config.yaml
n_layer: 12
d_model: 256
n_head: 6
n_kv_head: 1
head_dim: 64
d_mlp: 704
vocab_size: 4096
activation: "swiglu"
norm: "rmsnorm"
norm_place: "pre"
norm_eps: 1e-05
positions: "rope"
rope_base: 10000.0
rope_fraction: 1.0
qk_norm: true
attn_scale: 0.125
bias: "none"
tie_embeddings: false
parallel_block: false
init: "normal"
init_std_qkv: 0.0368
init_std_o: 0.0
init_std_up: 0.0368
init_std_down: 0.0
optimizer: "soap_variant"
lr: 0.00471
lr_mult_up: 0.975
beta1: 0.95
beta2: 0.95
lr_head: 0.00861
grad_clip: 2.0
warmup_steps: 74
schedule: "wsd"
decay_fraction: 0.603
decay_shape: "linear"
final_lr_fraction: 0.0
batch_tokens: 131072
seq_len: 256
doc_mask: true
z_loss: 1e-05
train_tokens: 641400000
steps: 4894
dataset: "wikipedia_en"
Each number is 128 + 24 x the weight over its row's rms, rounded and kept within 0 to 255. Layers, rows and columns count from 0. Numbers have three digits each. The size before them is the row's rms in percent of the matrix's.

# layer 8 MLP up, 704x256, rms 0.18, rows 192-383, columns 32-63
099:143090117143142143095109130115128126166166117156117130185124132214161142112130131105135123207129
101:167102159078147139114087156146120122133125125099123092115118093135117091126129135135161153139127
099:126101089092131081164121097116120146134169131125150141130148169146108145177108155116109144106104
096:083103156163148152141131099150126132124099110109128155139189110089113063142100072137124114126109
101:125109107124138112120107107132144128102121119146104079144169161138144117164162141101125139098111
105:132131066104131115138150079109130104151111152109158155160133158104131119148133137082087184165089
097:130124167144160111122148056130098172159115077144122119157112151155125113168107187121120122138152
112:123182106137143151119129071139116174081083142182152105136127138147089107126123169122097164110111
100:139106083126088169106149146147123126135128108146116094148131157107095181134130125121104144124116
102:180072159130161099130139117137077129111098091125122112106123113132056085159092144158089160142087
102:131128082156141110117150121123141111112128119168141136147160154140149163166158138136171101096183
108:111125113152126117138135123164117076158103122097152102137149161103124145144126140119158130126105
117:155109122121121135097132107124153162169169188108122130097124123116140098136160170161145153171136
093:092118085130111118135136139120116156123148105106134107109139084118125111087096155104136111130159
094:124129125171150093152091126157142114131081128101122134141140121165090161142132139136104135111160
098:110144115107145112127138117108144143115129118164140092124119147121119110096090128081128091164125
097:094168126157100133109118097104099145133139098149141097111102166134144107180127132155114118095140
100:151156131128122075141162110163126140119096088110123183119117137082144112166113126129110124131098
104:134141135153127130161124147120095118130079144164102120149059086118095152105117097127143151084144
100:081168102139096115133129133133113145117109099116117113129125145168108122139151114102100143158146
102:158108151152125102128120149134179139099097114169136147135098148146151128125127121119109163131138
102:156082125167128163120099150136140121119167141125128127144135162112170059103116148139121135114169
106:118139110086080116162127126163131123117108119147081088168178157174147181135150149103148112160116
095:139117124130113132127082143105132141126180129093121146166182129140157113132152168096133099173137
103:163151107127147129134141158169119122175114135126109152167113132129131107166112103114129152119141
096:113125147139180116157089113144161144144124127080123171111132117106128098130140067154119184127147
102:144108154128106139158156104119105113097096185135086128129155132106100091100115097132110132095125
098:099130119152198118095096139170126127096121138076139103155155109125124113120086140111094071119160
098:151134140107185154143129110099134137133116124150133123094091095132159164109141169122135173161131
100:112138147107162098132095172133159081112145101173176089160144104129151128139130155118088128172127
097:130091102136150084104132134108088101106143129115060153140103118139127139076134156124130107098123
104:144141167156075134125118113107139130143166125161121139107164122123121096151119148198156142145140
101:126148152134171148084118119167099110129103140109153100105087105095127105101104163131125144138120
096:161115146141167122141148133180105112145080141132130124130122139108145127145153148115123173180126
098:112113102115131098087118165136110097106123116115125118123134080154151135142113125085121135149147
100:107160135117115129101142132105098088114135092096135164171113101162120117119100129161099138135123
101:131155123147142106100144134119114122168118163116168168132104136146131176140099120130090121107088
101:125127130152091117106151157125152104122145101163176126116140124115132150111104121089103087152158
098:134145144103139131115099107093118135148141170119090180148131109129124150106161173121065112144144
099:136140192128168138124122147137090152081148155131117135087152125141126179132148120130102085133124
103:115142143110118084136069116141167163147111118098143136122112138105095094125144103158112114160142
098:113112166126160127146152147119112089107110140132126120101121153117109100117142139119155168121147
102:117142130095169120123150192150114073125069177116147109101127109127111127096097132140131126112144
104:103169111147133149099107125100176147111117131184109131107154153127163136139115147126129181153084
104:126132197126160118138113159162094158141114103141139139123128183127147109165130087095157166132205
096:147055090121147154132118159094123148107108099087138073103092144118137117107120135157148141111141
098:105123116090128143123184132090149116147145138120080082131107149106150142117135098118161107156098
106:130146137144135164134138140130150153148149118131134146118125131119149115124178128124138151125145
098:150140104148150141094080116106122134097107081118141152131098121126114109083097151115095114165062
101:130108114103113150130190176100118159138180129143150152136104115093130159187099126103097166170148
106:108096089173130128167125139126164175136072146131124111136124182162131137150116086136138117137151
101:118133095130099156082109177150129122106181116093121168136115144173144180128128171136149155105165
094:106146125125122146120143157155142131138124115119115170088097195131144156102153123169141099111102
107:150144147155131144115126063154111121143125102127081093081098119094140133088148086174118119112115
103:110139153162131097113081138142102122122143134170157088108154179111167134122125126182119172157142
092:139156101102132109132126128120146122153122109144130107117121091148160143128136132132148120118127
102:131144104145110148102105130108103100103153142119085133139141172142177131075107135084115136120156
100:094089120120128136129110126144140127113126160117136134127141124164161152114130060118129140139158
102:107069065113126110137114140097149083160121156159132140132105153143154146120150156152131101148125
104:148147106133102114098187123166102157070097122122083118138128113111121142180109142129128194153105
099:182145151140109095181123144163151112134113122136148151121076131113145133127097121162119099136130
101:136109152110167129121115090147118138129084141124161144110074124117130187124138173133167165131114
097:122112133128102093128104152141114100134167131107164128138127154142094144133132094133140116127133
095:087132125097145123110131176112121144135121104123124137095091170165104120129147156167147128149142
102:072101097171076104131079121161129141126114164166132179109121170106158140098125138139137084127167
094:106143125098139119154128149149143115083085153166084100110110146112144092126149131079103112090104
107:114104202164092153103093141141112131118153138197137110126101153128138111183149107099170173167133
098:132127104135116124109062137192167147104094182132132168094114138137125119118145118156127123108118
098:115113129131148144151102176117141149141122121133122172105104116083134121099118092144139125112139
095:125097072146133168092156168130144172176146123130060141100131073109131144133092151091127119140133
112:065142136137087094099086129128119173161128132182116177159147133112086088137193105129117141138141
103:128139133140131114148163116138151136141162112145107100133119087146152135149156121200143140119108
098:134104112149138084140126119119140131098162136065207126121086129104187154104123128135119121139121
114:104134140133173085140110107091076106153131127133093169097146131137128143143075130114127098177176
089:130091113167133179135108112114131147151198121110112114173163117140136097133122136143082088102110
096:097081152126153164143117136154162106098104165134127152113137106120093132147100127115125093099121
101:150129184129111163142097135135107129132131208133158129142102155160115131113113167152159126096124
098:140118092149119115114151131165111152094168112102139137153148127137100091091121118101129142144145
100:195183116175101140114142088113131133094099131132127144115131118124119140123136067089134139113096
099:155164148127113117169157070156133128169129132107160109152139139148124131124108152092111111137097
098:104149144140116123132129127123162124111131111110109126109112142143114125103112147128146122142086
099:119096116083123119141126124145138091120140150135129104113108141136128148150107093137139115125114
096:145105090159143157072113106147149152120113116125110190158121142077099142179091175117113099132140
102:110161137136113110117166132128105176144121097117138129119160180098118112155128103123105094126132
103:150098105111135114098101134153145116126137095118138120137093138080193175107140150110098100139118
101:161129097123175113127147104099122078141130131101155109127129133158138108074135102160126118105147
099:132145109113124145167116127116146124122183097158105160104113129167062171165137118108135143136132
103:114140134125100080123149106117120129074096127120129141096091145071114064147139120106118162163107
100:116091119160086171101129117126177151128128122159089110140089111144127141095112127129088104177115
105:111150136133123160093058128086149106191144148116112139100116112154126114150138113127122120116081
104:095086181090119127167116132142154151153148137090147145131081096151119143118149138137117091155107
102:174104105127130122105150157128115179131117135163126090164149100156132128129131195170134133104104
105:081110093171097159131155112137153128120156120151114128146130102170121120157123152124164161133174
094:106128089117109138175121184132144087139184112125138103145163154136086168162095088106117101151108
107:165134147138148132123124192083079142113127142132148118119125099149185154124102187103109117131078
097:121122153150129116129162111154116146136069133109093125087133138124131152128141136140130105141119
102:124148166149131155143094116159135125124171108098105147123124107147121152116132137132167150113106
103:110118168130146123091149122140160127133109153120173114134123108101162080093126140146103127132093
095:136126111154151132159163113158123109086141161114141083105122137087098157150098122158126147102125
095:181117154130145134100114154094130102098125117140151152150139136144107131146139163165094130149125
103:139156143082074163130118146126135142128145115106121161125102126117112133103147143100148129143140
101:095105130103119147114128140160120151148106145126138166145132131150149125154140138119113146173137
105:127171088113158111162137142131088111105142128114179110094166133118118116136147093146130116107123
107:119129118155161103120116145140116120092145157157118148125118097112134136111143106124138131145110
091:119115123132168099107140165087124108133147137121114129113186080096154103140099157186097132161129
104:128115096147168149158126118105103144092134149157125133174156125141148153110159129179112100158128
103:106160106110096142168116141127144122107092147152112144146120134129151146144131124090141111119102
098:122099081125144144164111129156147100098170158131147149118126145106134154147103114124147069162186
100:115127103114112123105150147107142088130087100083135142090125141089107152138148162153151101135138
101:143101129146131103114113124118138075106157112132120102162101120134089129109152126152189128079132
098:101109108144149155117129116099134140091120147133177142167099134170116154162154157112105158135134
100:120119133132150129087135176130125110122120088159130168149127146143145138130108138145106151152136
095:127132138136115154148145122122097109158131110096145153096104150157127113177148114128082146076127
118:136092141139147119087188122106141132190137150123129096154111115131112138120145124129078125145128
098:149116192142135119118109122109154121171093131132094106120119118147155120092115113096108109148101
094:156155135127107085127151104118147129142151116139152141140100122078135132113094117128108123100140
096:139114135129118112093130114153135156113120144116124161144102148122120138127143124148093127145154
105:165131152108105146120125135147100100131131119135097105111108104125110112161165144126168164094135
099:111126142099144109142164087121127108162127106110128086119107163117135141172124163105096120140121
097:093104108131130113126116125078143135177130137104134092134123122129094102135130118121118114107126
104:145129142084146127151137176118099108077130173124079156092132145110110127111093120117122110153168
103:105123142101119121170109105146155165122136112110144095112101128160125135098129082149159126155109
104:106095113130104115166126097141127130138138178156118118170132146177120102141136155153161101138108
097:126093110096125137144107157103118140136144075087133123146143143136146131122151097142098150120119
098:124121165135112127153118121126103092131138129122137163088133148131147117110153095142145141123123
093:155118115093145116100126113105137129137135125112145128115124137170143141106118155138122080127137
104:106100092102176133126112088123105098110110131126120122131095145110119135158184140114109118127167
099:096106103128162116125148142176143152087137166137157110141111132136118098120154120121115089149121
100:115129113110145100091173126112132107145139151111093089172119104117143125140105167137150108119127
098:166112117070130118089118130159149127138164171106137163131142103176108143081115136158145126151113
099:110152132105143124170091143101134083160111126097138140149089122167171123113171131103124116109140
101:133111117110123080105114115107089104151139131157159101122132141155139104145090141112148133143128
101:118130131145139131123119137155109110178110157135135114139155141088117143127168103174088119133141
096:101144138111133108175162102111112129113110157082098097135128106142140179132107136161092154103114
094:140088091157107127099146167094128159143118132142168144106146165074101145136111151095129128154168
112:149149164117143111118123129126123142132133132133136155114162180144098114150152109112149110152130
098:139158114116122140111131118142146150156119126138134157075146113130117146119173101152105112098119
106:098098162152177114143105122094170160113154152098142116124144126126130112102132125151107152116131
096:163149126118154083128116132133097094162170110141103126084110168180123119113131141119169120123115
107:115074132105127117147152121157105129145089126134140088132146160119123118147136093143130136107173
094:098143106111151112107161124135146103155116143118181113157127097118109141105112153143197152127154
099:099138140137138092203086155142123098120145158124147153104190152158107098094093136136131158078124
102:100092141108155127136093134125166125098123142131093125144103100153162119095105112132127135150170
095:133141133129127099115130100147099137109159179127130143091105149123132114146160133123157109113125
100:131123143118093136138107125183129160081139126126154126122161091118155127152159128163125138121100
098:100122114130128083134069117145139168110139156148109107149135148133125113160108150119127165141129
101:117120132086109128121092155090137101093112096114096146135101109121168119120188132142122133135137
100:122160158132126121125106147131175153094129152151140101132115133115126158104139119135160115158156
093:121108110134176095091183125146115152148133101102134176128155146175122102123105147115116129116112
104:159131107125120129106182140088126113144161116125119103136103131134181135112129132091118133147155
095:138133158149097094137147151132103108091123078089158095148154133144125175070114114109120125111157
101:162130117156165129159130141127121170118132097080142082148106104123094134154155127160138141116118
103:114064112135147106154115143121114128097098121143118097115114137120173122161154102117089103160147
108:127125153106104136112095151132124090143132099131145117133141137108107128100172146071096123138132
096:191148118126154120124108135131145079110114147157111114129152095108146111101113073138144139072114
105:164138105106182114115147139118125135131104088136102139155144124064121134142124094125084187163118
092:134102108092096153096136120129092125156114129102120103080117099136132137099122137136126099111136
105:114125122132136184158140140133096101111096155132141158128131079137130179137109153130138116152104
095:148118164142091128131098151170131118133161123148100146123127151128142114140137126137113144172116
096:172151141159171154129103121107142128137130144121143115134143086089118137104115110093151122131119
100:142152137090072066099123151122132116121166120100135116150106152144140154161129120125130110155117
104:132101149126141125130151140191140103107132162128138105168139135126143140104113163113110125126145
099:114140160135152110152150091138161152109184128132109117098133118122101161109126109088093182136116
096:150145117102139136100160112144144157101118149130118107181108101126122096149117153140125184144198
096:115115153106106136147175082125139131108159141086158127151165136128120164132113122126129100097176
095:108165161130132104119135172117150139111075110163175094129129102106105122146106108115112147153139
099:131122125159108075136117130130153116124125129176135101138127147096116121176124116103181113121099
096:140115151141128145106130177115138132126119119121135135117113150150086142098123131165137158146161
107:144114158130124136147142140154106141116152138136138101103124114113109127138164146141190127110128
100:145113091141127084140147124134102168142086146144128119099138107160135161126109102163128097111135
101:117112158167109129106158140133132163131147141127166140102116078083091136132113116113130112162128
100:078122163139190135151117132145148154103172125114133145087146084107147117117153090175086106142115
103:163079118135113135115078141118136113123148126109151139149108117096118107148109113086093109084118
100:132156119142134075141136116078158171134145121120157089139146145137160118099114110159125130092130
101:129123128120173110152127147101144122180140125146107171104078136123137111133078109123101141171169
099:117195118148109121088143153136104109144121129113133119112130120196134132086124118157133181122167
103:098144128130101107108126111137119117139143132139144092124160132091141166135142138100161110143159
106:085136106100134152122104157121093136103099140088159137113158122116108153160114112119117127129144
093:179142132142129134155067150090113104125103122123126122076135089104084078125121120146132070163110
099:117144146151144134157154148150153158085119076142161141161142176085124090163128155128107151120140
105:145116134091092158125084147124148150104183128116117140121120126102086154116125126132148111120134
100:122115097125137129108084179143149145131100126143177091154141127125105172103153131125129128112154
110:130146129166123052108107136116107115122145126121144181113127196138143133154175120121085133113160
101:132124142110105150124131111114126101126098149139129135084142095161151148160120097088166108126134
106:133143129123133143112129138104149158119147113097095115118156125153116118128114093134123138153131
102:088123138123123079132166133121138138167143103108112132125101096145082094153127120127116092104165
109:174118140122183132150079171146123119136119115121169144129103123178067127142090114119127155097119
092:137103138154145114109111126109125121114172154155137172141187137141140143145183147096135081149133
103:109184116166126155105117134172157103100119063085080114167152168137126121127120164101129125132140
096:172150096108102120137124069125146084113097137120124144145082138119118099158135170143156154109126
102:137168129146110074112127133153141135096139172064151132097111115142111162138095124113138126161140
102:129145125141132112112140114143185114158127120134162143074108124163107137097101130081151132147112